config = dict(
    num_hidden_layers=10,
    hidden_size=128,
    num_attention_heads=2,
    num_key_value_heads=2,
    head_dim=64,
    intermediate_size=512,
    vocab_size=8192,
    hidden_act='relu',
    norm='layernorm',
    norm_place='pre',
    norm_eps=1e-06,
    positions='rope',
    rope_theta=10000.0,
    rope_fraction=1.0,
    qk_norm=False,
    attn_scale=0.125,
    bias='none',
    tie_word_embeddings=True,
    parallel_block=False,
    init='normal',
    init_std_qkv=0.0403,
    init_std_o=0.00902,
    init_std_up=0.0403,
    init_std_down=0.00451,
    optimizer='muon_variant',
    learning_rate=0.0032,
    lr_mult_qkv=0.7,
    lr_mult_o=2.0,
    lr_mult_down=2.0,
    lr_head=0.011,
    warmup_steps=200,
    schedule='wsd',
    decay_fraction=1.0,
    decay_shape='linear',
    final_lr_fraction=0.05,
    batch_tokens=16384,
    max_seq_len=256,
    doc_mask=False,
    train_tokens=130100000,
    max_steps=7941,
    dataset='wikipedia_en',
)
Each number is 128 + 32 x the weight over the matrix's rms, rounded and kept within 0 to 255. Layers, rows and columns count from 0. Numbers have three digits each.

# layer 7 MLP down, 128x512, rms 0.265, rows 0-127, columns 256-287
094132124100101114106151131090104150113090140106125149140110161105146132167142088152132166097165
083195140128063156139179139139099132102077126101122135155130170138105094099104139136142130129127
130150108119096099187120067113123169114122159113131160103133175155098145207142112135100121054147
085097153117162089176143109107107130094108115144179119106099110147099111061109152151143121098165
145146141120147114138178115158162162077133131123137134134153127118099124161094143131123184127170
148187120140122164105133142135086127133114137161145146188074209133171170116134174119163151116129
108127110125174180110104138103084133154139147129144117164152143141113124111127143107133159120194
110128120174113121164121120092136131112126162155106157153110153139136097199124133072109118134149
150160125130174170122110141104107122105122111139139111086136121116146129098062100122123154161118
110082096094105167116238155149245095091142096095140115122144101154121178119113107162124165228226
161107175104120068128165121121128152126127101159117100091136163154115141157148097142098154079156
113101139157112088163079128164112119117089170121104124121125147149156166116068117094154168120134
115102118172119116101103066170122145094111148155112131126159087083096142132123183115159141129093
099169115080057169104082144167066101128099098092144122104105081165119125127178084194134169060191
143151175159147066178183212094133099118156100155148124104208118120076074191115140118095143098150
146187149160102123159104078182145135105071148124093142118167168085074121141136108034116111193164
127091103119152104106109154147136139128139093154145093095123102142090095209115146096148071167056
124117158117120125120139166129124075136113120123129112116110068139156096052121191188187094169135
139077169125156107134161117143143155146152130172128107132078099134170116132072191132097162187079
109111093080186075132168102130154096072142145151141131101109111157135127185088122167156132128163
068121130078122110181189107182148166118120062148166124172128111132072035151167130133146135160105
156147162159125121150095161130139164071204132138105170117120106113096129172152104102182130153106
131175134151147134190087142225122108142194111106134135097158169117082131096128113140113077148117
175102119155141098130133152146132131150136108088080129074109078135145092122146089207138128095147
087091147101129125142095143156123120100103151095147115181116096112139178081111098163172110153087
125150116123125088099180175110121159094116138104081132141142159132172137143073149166123107104146
074138103154134102144107104165183145149104116116156118120142192040191162111126094129127105154098
052036116078134139095073102131134113162050158117098153074096100125126102140142165172208131085084
097157155110092131171132148077078156138120148127168178195190172186103172089133081110171187132096
158119168093188120138138124069137113099093085139115103074131101117074115143093105118077088133114
104146123095109145143150148156131121137144121152123109133133147130162086099132147167131090148083
139100205126100138223122129170139110170161176126197072135135106075091122109145164131145118108153
168148089080092108180116153079115142140147099085113092182114161142132073189061121137134144145108
117128060149040163128128137086159115124061109102148110118119091143145065096098147163079114132128
154101096099182137079098097139068145138102084138103100179142147156153085129183098148110169157162
096142067092111095091092153076163106176098148102173106125106112140164142096095097159068089136164
088083095129049184065091110068138127172151186120137157084177163118094224126148111104139142140149
090084058147093072157161176149135089136102064107123071135098073139128156108134117125152085165130
143136071131144147142137120144125150135151130124125135223095131118108138168077115140088119167059
145112056151067120102099115068149152098103100125090150103180140097073104148137114146140089141116
153130069139127165150150098119123159121205131098101101143125149172204155106181137150149148128131
085157101189162118100128203129149158146138102124091145080127151115082091129112136149161094161156
172141141130163170123152131036115136162187150169155181106131156105142066173162163175130161137038
051175095130122089085145119100095145137123100137159138142110117083133102104176096083134119178103
106174170156068130113086122104157103110194099161092088178153109160180147135118138134179087156143
097156107156138129177123145155126077212124136108131104123061083173123127122158112129063101061155
133092143115070091142150094181088199101154161146099140172122091127157115086146132164168105109122
156151134121118169102117108099120122134161096117146041097096193092185083125111142092150129097189
162147114121156146098114102093147113124147115134134150144142108119060105103139114175175115140073
131143145130128118132140063115133137141058135140106139092107137112109124098075091130102097142150
100115154096213155134131171131116091130120127175084133076135134073167111085096141070127112138160
182087139176147140189110143169141075175217182192142109110184077098135129101147131112152135170159
141173137142121175137059197125106167122041133122143094112155138130172125139154153150107182097094
122090100108157213147112106128128125168167154112080123113146128116159123175209065119110101108053
116119135146184135097107103122162143122102116116147087130086141172132095149143131099108108112154
147151146114173138128095057136106091132160118159118139139112133154123143136148157160109113143140
141097127180168131111147111198138061184159129153113093150133075145060173155137166136099124098114
114158125064168155165160149140112126134132157111058149103117170133099134091123166147116192196076
140087161112116130123140104100100168134194157157109099117109128095132143152072104161132133151163
097114204118150146121160100084086159146101166143093129145112142136146143135119103159100153089083
155046105135129156027113143166161104053116148149115100179143130135133132116104168094118085103119
137071123171177119137098100140167098182129149079114129174079094069189169133152098083164169108121
131156162181160114148123094120138148092105141092178136122121082108105122137186157139231107104151
181112198117134143177135164108143213094121119095099154104119162202074160159126145140126097091181
136141131129114138180087144149155099138133105096185105128145047111182157184128174089131110138114
155211144084137136134140182121099128095138113093161090165137115150161127106176134103113096097163
053117182107142091140131125131113165077116151137143141148158134090146116101150095164121121101111
104186165095149156135108147142152177122104124099154189128100156158146127124163101126105108157189
121085140132184125162109126162140095110113067088077146175143082130111165081166123120163161132149
128116124168127131100058108130147146152130142112135123185156065111109117137135137118077178111119
164084139179147099070158124089125136127159140173091140083126127150107167122079109178150169097084
134151119135078125091141102133132112126100172133128084103129150140151185098126101114062141141128
173121129113173111087152141132152124109112144121112116132082168167153131137196151110134166115123
109127110170149066187105097208092081179110139141097166208157124096157129100092077096137110137167
145117141101086156086118083181163141132151103097093124142126158156087130084164134134070136121099
131150115199142134134122133147117085130172121151161099102103107130091160154140144118211116172181
135148107106121116120119127104154093141117135131152144116152083149145128120174210158112182124139
160141139152126100145181180127171173159145083173119126113133165153103125117128115150123105102139
160160097129152104133085157134119081150109131111116128140146122106130162113083153108149128134146
192140141165169059153157122159130137146099113116113172150099135122126129199148156128081133116042
065120168184090159126196094088066115055137145132145164101125107112149154129154098096087131160082
198146138084098163130162121097105137070098146118097155153147123072147156104118155130157147114166
142092094085115128110140097154139137112161088128068083146103145123100061165140126153140138125077
100134131117097134142172157103157144142123096134160136128193087042112101077126132091145186135054
182186104103085081071107119169140057056135126100153159188175175148193153099177106116069147131137
179096237139114105091111129140123128116085076132116130120186143149134098140161117143093120128197
067123115136071172106106126103119155196123206195074133070121166149156119125064125099103118087118
130088131122099102153084130139137143088178121127147107156119102106171135110146178112227110175110
151168122118142131095095104132176114084146175178151119100128162127050078122118113108091168107177
133106194132067089069096126162152149158139138173086195125110199146145110203139098154113132084119
173130101129144127111178133125094122098143136159121092088107117126145134137128140137193083117086
055144115120125169150089137170165111184037115112165084150068094114152189172127067117080116103121
095104113137180147133074130100180104067176111188142090084128111136122102110121145086120109178040
141116132132168098141149138130118125130132122134155102115098145096154058105157175081102133125111
161129123136108143134092133079082106094110118147204131101103167177088137159157137159124142115104
066073242095065100098183000035099091187142103014135165104118101088134106089093150133062097106137
167105106076101187137139152149069120078164117121065051017114149148078191120096096082168060070122
104185102151146124123168125081128155150165164150135139108141139131119064160101088125102122150188
155076118091092108162100139108116115149121159082138174135111150152156124123113102158141120126135
122140123103109186130099152137098152102104106137113102128037137197079129148122187086132134101081
134139116169066153099149158118117173089088148135154174147103121143095123099132081073117104124139
156120155144109047113119111105123147097129098151093168104149142166103072131109136120150099101154
117202162090108159194127103146145098154126179095093144215114136159175207182202197100122148068094
107119133164093118112173104165124126159079160158105095097144135138168146112079170084113105143099
132145143130182159212111126078165110170125134128142101178156174129103171170126090122072144155094
105121077098103153121125133102110112175106162122134169094169091092161174132121118144160128205149
148085141154160165050110182113131153106097128118177120131171130129135131126083085137075155148128
152148104150140128178188095117148153085202137125093142169164146112132160104139131163185110091125
180116190097160133133126090133090129113154132135119163129110147163195134109121135186133045117090
066110085073146104170159155127138093143072138105122110172131085076118128111116170078110182162193
144123095107112126132118130107139144180175149164137135094132198131111139102104093129143074126193
176222124129121067125053154152087136177120105135149114152113129076114177066142130103128133096127
132076120157142096144196181168122199119074087153151153155154089111112159124080134126114128150146
157115110178146123115120101079115138116096141116157123078118131103107145176105111106164138147104
151121166118137143085106135153116115137225126078114131166123151141148150158170178102127057138159
105127161183151157119155114128098073160135143118117141079116125097123067095107135106115106107151
110182131061123153101145125160128081099108146115103111064166063052125108173152100153136175122152
131156138104148120128092138091149177136127120120155113115102133140165122135098126166058145077091
088126117089107135062100104122137152170170112126125182119153119129179140089113055175135119140211
155168050150186169125139121162159097153089087125140119105139102154155109100141075168166196112154
136128111132153150140126154074141092178142103116166147144108110126054108154091052088111160136119
148127103106139129158106116066127124136159085156143080143101096121120103121123145112078135060139
116142158179123067044141181156092083109100143131180160108159103150153122123096195103119106134089
088168117143163139085154155145121169199126161111129162150107110148163151068139124127141154117073
086112117163110150078127106153142099078180083155157177161113115168145146079120158105123102176159
171106113150108116132141191168117168166197109089172096176120140136142099161142149111128098136157
108086092141097103100161125140113135080115138098102167163123117136065111143184162084152188172070
145079133106132141117096174131120092100083157090162134094191115109068114148111126141138153142093